From a checkpoint of a small transformer trained on Wikipedia.
Architecture: untied embeddings, capped logits.
Training: a variant of SOAP for these matrices, 300M tokens, 4583 steps.
Each number is 128 + 32 x the weight over its row's rms, rounded and kept within 0 to 255. Layers, rows and columns count from 0. Numbers have three digits each. The size before them is the row's rms in percent of the matrix's.

# layer 6 MLP down (transposed), 512x128, rms 0.233, rows 467-483, columns 0-127
095:208162088171147159147170064167116172141147080138120099154141104110109172156137080108175168106144054107166190151152109064148156144140131155125128169087125164126148136112179090154093155135195065113164137106111144122104171128144034129106155089114131160201131145095129199122126110135114138124140146142131179144116108163140152155119121101132137156138118128146132148127122086157073169063087
104:105115123132112091088146142129117139158090123174133098087116217103164139203097075100144127141129104123115177109096093146077120111072102145154100125109117121152145123113104158125143084158123142092141116150131114154123144138149152195110119130133078119230113125085147083108139095192214163100145135093061068104103153114098097099164096092090127108169075073164104115110100141147170132081158
105:154149135148154140131141117109158059150151137087183117119127099128147113154157102145099169101146112112163162142168107131191149067127130147170111124058161179140102132121060160143134162099093089168169106138161111099186141073128123122126074104107171093127157162128155099089180152115201106089181103180127128193129184172147087156122109064081069076136108121140110102092155105151148145158124
095:112133152172140083108162081110072098131133157145084103142132099163143053149078156132124159089069157154117111162154186132075108088148150159164134109179083097192090083181117160124154088140190144113174098178144134102082112132096138117117121114103142123071104123093132154108145174161082150103131164153170101168096112161152144069174161138119144171142140090198107161086081154145116116103113
094:130083098159120138081084116153118095108111115116069098155049107160080178159093098098147157151130149133149152114122091153045168139062152119143101062098162162111110156136118111138141116064099127120116118114212173123135065153145125098074108181095069087108133131153144168167125130114128102106125157148139150075134057161106132144139116147137125060188124121133127153170164162094151170135160
105:119127122150111157080081072137120085104062105157144083131093166065115141140098136118123093143118074084127152127089119174118170110115102161151065152171147140148101111126127103116137118166095199143120121148062058144087153128155121154125140060070125099058077143171085164086135115111149166114171113109112100126058134104126107187139139077149149084103075132096143121152117098163119146077170
107:092126146108170085172122119172160126092147139129133136188148121130065144143133163119107169160126139114144060182125171174102094120143134104073103143128175169166099133157111075148136120179202105083145161159153195115115139177147166123170113154150142052173146134101111127139110130147168138106123124124115201137109127069118146115126118156176108126140126104097112087154153128015122180190128
095:096199121076132130150106164152174136112134142104110128138151114118135201110153146149075146153168075135122113136111121100154092095129096072062121119128118097071097152144100154127110099130135129081057145110144122101185175108135124143040159096079119156133135145139152125171117092178111128153196121109168135105137076113093142223100089173118185115131120061090134121092113120153145168185126
101:164065107102126155152229130072148101099130071093139100172132058097144093172080134143133124089172162108120169132101141067155088125154130057113155129138136131179141091176112074119137138119113108122147175203093150145123120099110094115145082111090077121133146145160111141152135127146095145138083138151105139125064123103155186140085142178181146118180099113139112141105112151167162099142192
100:156112112165158165154163098128107136145135106103161105114131136171124148173143083172127177105174118090135114130070083124128121137146170115185124130077161172112157111106199145128200159142142104080124159133129120126133115181162062165107149159155145126172158139103105053180078190154171077127137132130095115082101144142109141157122180177204146143149100127129188140108049091140138093088146
093:088175128147142175113092094152119085157123136079192067138115119137147083113104106120091101128110084139143146138146122163144141167049147150140134081173139144121151218143108141131114129112107076173150061146093069178124110156134131151127179182124164139070155171133104138132131069098178170114187095125147124123140120157167141125133152155183101151127151055102155094133105174151069098158166
099:086101115125096085160107153177129141099160085176191123097148147068042107110100125153135120095129110189075134169110108133074153134125126168106126136141159099145085070076136127155210146179133097112172108095173147161082163186151137135132091129129140149104147092194142111083131159112134115091170127111147102154081137108101123071175192152089138160169149091134115119102163094120135080140146
100:172127101102129078123128081155137115154134171181163069125097097141119132119072140059116088198116083106170163064200114144122128144137149140069103125108125130142132122121111150112125047155141106166117125155192126180090106086186130089139129177102144109107108118132131131168186139076093105184121160130190134089145159152068168136122084126114122148158132141166122092050165131142104165132110
102:156170191129139135152130104151186072114157168158084129161150088082133129189105149165135172105126167093099162127112092146105081126105154121116162097133132137128143051097133141117072108180060118158182111121086152147156112213133133076121138217135148117162106141171055076152165121129128114170163095132143122155125127096166119163045128115088127157134118118087115133107140158110130076117141
095:133115123126116108107087188139062144169115138122130152158161113165109094119169147128124131131123114113130148058153150105077094130084104072068133171135128115181177129108102113185147135129150113105102116132131151117186091119155109173169115157118179160154122095051082109113059163105119143128078119207217071152154103132159142086158097107147077121094134090139096085135188167110143138096150
092:090167136150132108131149137130102085089129122114103145135108160068112145162178147169205124130097138082127154109163204118152085107145072119118160109163152199130171121174175126137134151164129163166076127164142152177103197077148153093138137171109147157138130093144192102203098106092114142158105136126173108113104095084085104132101144137142185154130177123171093134170084158155100091154083
100:065126150050080115154147139143173161119166117082167171101167141143172095126067140115150117114118104095085131118078187074088126138068128148078131075095095136131094130158115145147128083068176118129128149093078110143152096138132137196116107064109150155110111140114124115169122115156106100096107073127143135174068130155154108174127137157149180119200134141118155149076143168122119062122178
# layer 6 MLP gate, 512x128, rms 0.272, rows 468-484, columns 0-127
101:099157119125136120168121137151116169124095098147091164114152146129129088094136154102132174089153112077094150150082128100133079137137128104154120089101143131125100144102067150110099165175160169133060212130124183163109133172114104115113090107125198096103162074154106124089123151105109140107083085149151160088114138125142068152060114114138212116133066123139093197078114068079169151134093
088:138130139175180140138103107096155133153094115112115150103105111075138156129149090104145152063141101182180121088151121112176139154202109096147148144124154157117139190119113146099143131100134100077096048100111149173172129115164142110043113099214134142156136120111093162154193073178151090201152144114105177127084178139124080154125168144113129135112158105116163120129085174123143151165099
097:156070101110177135098146170062161082125155116060151138138136145119151171101146129089155117134113112131144109106131054171098135132134150145107150157104094144074169146215161208118117092115180096136157081081092104119101068139188136104095158047139130108155118136134159150134195157123145139172121125175102170131113118127123096111122102173111121093140217153094114135131151132125124184116097
102:092138117125140100178141135097131147068139167107140135137154174133111093098162139166174194117104091167139136199162191152170131131128126109094131195125084120148123158127072147115141161134161133070159152105103159160056158138098145170129158096126097111133104102112055140091154142104180134113156057125096130189185162111069110082153115134180091118111138130141146132107102111198117132203119
099:044056131051137140132133101155122196125114132114087136102127115081107116155115136123138100104086094172157129144114149150128101140133116053149074078161140112154150159232093150122159120155105112139191177115104104103139142075106118118088108103081052146107119144106154149105158116143169130129153114154150167188102136084110109132126152156137157117079104080082124110156149154120127208171119
097:199118081131121132126164173087095122090158093119175100055124124110158160115127157167146145118119120118105127109134119149184159144174145115137206130116192089144111151059128186154173119122111172146102162170081052143173106154135122125116163122110100144129098106161130122206112221062121140095154132178122081085154149167107117118107166121117152124099141094079151107096105174148113127147137
089:157134108115151152166136155151097103080131125175189150145145042102115093097128121043167120155106117169097104153109127131115080136084131104115098122116109160141140109135106077151097146132098119105086130118143141150151109152162126160156125116108165065136206113098103110127129199120089160161061138173153119070084119188191098103142145099133100143086089164070131129107123183148138127193197
111:100107109157122188168094160177114141138118087125138185124159198068140185130132098148103093146086099127109121154146120160104035070137124116121155118131129153146146116082139171121139113125150101121141122127151112180078154102136096153151097147059184175108162146103208129152172187135103122130178126146119165103146153158145180173087102092116128179089157143163109055135152176089128160120155
094:150123144137144122080109154111134143158094148131150161120129091087135100122161120065145123115119042121110180144065171199096120110172091097098163074139100119097095126152177077108119123084167112124148146094115168148151111040151070134163126071126113087139128123149088141065124111080094172201150110129132139160150134169194150089133171100090149144085122109151132130151118089118164149193135
094:087107159102125199108137121122093131116102172085137172154143171147127141180171153138120091152135110162195104143120103158127129128089113104076139061137167115165211112184190188118132119116087107104081160116197129114180089125166152161107092120118146088110142135094163113139149142092112101134079098162094133101088164127149200137148108069131111107043142087117129130196122127122116160111106
097:101129105188178088133112139177169133096141140158130120110169104099102136159163174133112118133134162104152099126124145120112144101075113174069160141103108137113097141084086126159167082094144110175085153150129084094096122218120127122085104128077100083180201078156108149115126130152066089174137128106121170098115126135166134091056111063071113109201109173088132080107107122158114118123129
092:128111093125160125106109130175145154133087171140084161132156132131053114088096097172122137068101092147056143158150170093116114105150110112149115125075126089127119135063166105048147125127090149107100159123153172122161154187111110124149127129127169151182198108196145129203150160147148144145131110187133125187157075116132143091129113106085134106074120087099167060172088109135152126130096
115:103177161184180121140110171122196040125114108169107124137144149149169158116131146123138129091168092101154131123178093107131109054147184113140154149102130189126178090128105173116185104129153116215156119183092131176132137115100123088109105151100053103167098158144154118121133167141153104171179098113140085189181118099140072116162134117115152136111132083086118133131125112133167168155105
092:131088164141093094139106111113172146185100144076098115158190135125129160149208126125160079110122134189136132124170132074067146145116111090120155126134102061140150132120140092130113150163079133062074099115138142116108081162117161104135098093176189104082071106136102143134126101066068091081099165119103171091130082163122148157107152106091152111127125135150133149160122103198138156143201
091:146160121099180149168113085155182085102170081085099089129177194119069182101140167169167176080151159146173143152212137147192110144133111148145168143086175131131153118161138103154131114092082136118080110111168146152101135146089178131149147153140150141129140067152121168138130110121154208116153112119108104175077096117070149119145105129132180120131156106178103144177128150149098110098087
097:127197149082154118105102176137157125107194102165118122142125089204105104115134116120122091128132149067139115103131101149111131151124153141126151109052162123099103161134159134111141112178078157111194167087098193080226180140192130153066168101158118152141082124093076105120140164092130116098128103183174075101124121155091129150142133104101177108162152133139132085089139131115140146081117
109:081126140154088205149141136146109159130113131118068126196079183151135145145153122091077217138181185117127064135151097090061122124161116172126120115158141107074162164121172136094113080120149118136178150082091121117127124167071128138119165153101141091142107140150117125119126216081158106117120149098158139156168134125141130124086173107141137089106055148096077153066151130116129150140132
# layer 6 MLP up, 512x128, rms 0.251, rows 468-484, columns 0-127
099:163181141070148192169081072128122112093112203091085113159117059149174117093102137168115100092095083142178100100190141098111160138063156139139145185182108128150105169147125140167139102091139126127102116093136100117126082127134122140112117094140105094136089135125085139171151111112120106096138146146174121224140109127052186144150153125175059151121093105099114115140143149111138125169105
094:103177146066113142146107171124111121105185094124210133112091112098128147140134165080105125121168120165115150138164146112148110118136128052124161076108172200097133144104135165057127170048092108129159128053136140115154150112124099076172066141040162105123146134078155096138097157130158123156142149127140140120113093133108143165105097078123110105097144057150096151076159161095120117141123
094:132099127198139163079120135089117111116154127119137091124133162227162186054176122100058159119135114127098122114127108174131120122088147185161127146083111115132102094117128196099102174171111126151106079164089142144150163181134101083063104101151164114081174149072138144155107189127104140088229089105160117139141098105140114114144096139133137115108125090136132125117167098152140153114094
101:037148103165095052154120162119122156090168155124148123138112114149147123099189109184141148093144108124143150119147171131148045153154141127103172162144093111094136094065109097127132124144193111127162109131095073140136086102167139129161142082160118121078101126120182128131174108157066150147093115136144121129146161098043112107121176108171177139050102103180098130107102077102108157148128
103:113108106066136129130109114191158177096081148164102119138151146063124122113122151105120136115119113170173158203151119120069147109107093138177112112187158105161136193174136099124131150121100113088152139110124078189154159087154116141130150079070120117041103153125088100119146124085148135160128130130089167155067168145129088129149208111114127124072108119139148083102178097155118193121176
102:042133118152095093175136122065110097191109160118105133174175114166067110151136157153169148197163126122155119100087140097099063140142141160127066148170139156141144155157121124107137137132149118152100088133027165082114166130114158140133107119139128110171169042106124075120133128136123078130134122103110143164119095101113135130156050136074089101115147137115120085092135133150112189183142
091:084167144176130094149140127121107102120120111191171116155087120135212131153146064148188097163124071141110167154142139127170146064119124161203096162086159105155105110133132114158065153155131135093106098151118138103175146157057093162158155145099102124116157068153153110134127142130131126139125120090088120123087165158178165106147101129124057148076054183067129145110114134109134092157166
102:144116181116160121128150172130127110167138154106117037169048141111094153161134058128104079114137106165136132154061194187126103158144171135121117097112155165123154099110113115143130155150145126113098080126104134100071081125177073073107179166121150075143089163169131124147095155119126125172088135223110112178122128077153151127067153116158135098146135132130178136090134146128150116092095
099:129153132170131150102137116128090156147174118110143114159090159104140147163147133135136128119157111168153126168126099127126072112104104164232084064134163093174135079045166175110131117138117126123153145141116159147127096162121134122118074194125156056110115162153123125145143187067137119195075127129134077112132153157128111102156124158128100128115196144154177181104132065112118141210172
091:083105060110140162152115150078132148133081145141095166156106103110111115190144114131155173149145127111198113147156186149140157094095121088110117048142175121173174141121157240174197123128154162129143132120095124074150061106123133133070155106132128120135160105076144135131182111117118154097151178102118089168108130171152180124133093097134129128135105126119124140179134117044127099104146
097:098156102136193119189098140160156163118095111123123109156133214101118165186116139126133128123140113146096135104163135116138120128088120174060143157149133124079106165135064118108120091075118101163145207144112124107101115174144159109157119115133097123219145155158140094132096140056078045178111115186153163073095129108123134093071096162126133138136142156100148133139131086160105176174111
093:109058145107162104111102141165100132118162162149127162132166149144132112095048142196141168109072150132124121190113108097138100123122100196150145121093111082099120119100112106069102159121083158154152130103104118123176150139132120118078138085145112170150211105107119117097138140170137113140204117089140207103125145082171088126134181171144113076071109082154199091127151101102138137123159
099:166089127091116115143177086144115110137161177080187099095106053160106130116125145193150082102135082087180157126059221122102181146095073086119184094081148102155125149089130150128089142119099123180096099163150109165158169174151189130156072148126113103132144115146134108146126118184117119147163118144118118089126148162132114129093115123135112161145114159139187084159109192108127093164120
096:205111125133140136101140069145087139099138097134111098099092122133182108042055138145126075162136143107123032141136174129083160130167153130116100074145183171091123120115119098111115119100146128165090153145088070125133088121137150143149157157081080123182099161121097155106203087100091137117128158096096146089052153118085141149123143151160162076113119082153129127095131094155150148137106
091:151127129120129160146138142125116116153128098079193133121065118173185112098096081131150139194119118135131085131112122144165121119125108188121166082059106112190063151128103153143153195126099159129143146148136124163183135150156071122131153118068139103030095163143153173141107178172127137142191156097097118117122113148101122170120097096052078140137056091110117156126106158159137112159118
095:102132152151082108120121101102141138107153121123109057124165141168189130171143164088151153065141135151131154094143054068146081145102107085131122129122072140175168109154120192132151106124145092164067083128162112133100152056102099154161148066164106091106196166167127115125142097146200146119112108153084093165130096159105145118204148166136139167157119151149128129182141074109116123118163
098:097138103077125147110103103120123117128115107137144144115166096142135143077167171135123063120071098175132160158107182176142146100136105131084105120042116131104125084144089095179163161152082153068108168151039119168143137146207129134117074069124141097096131148118094107151115106159106166126107094192077133070119126175134155103129147157133143085158134064152088160149110141098181099129116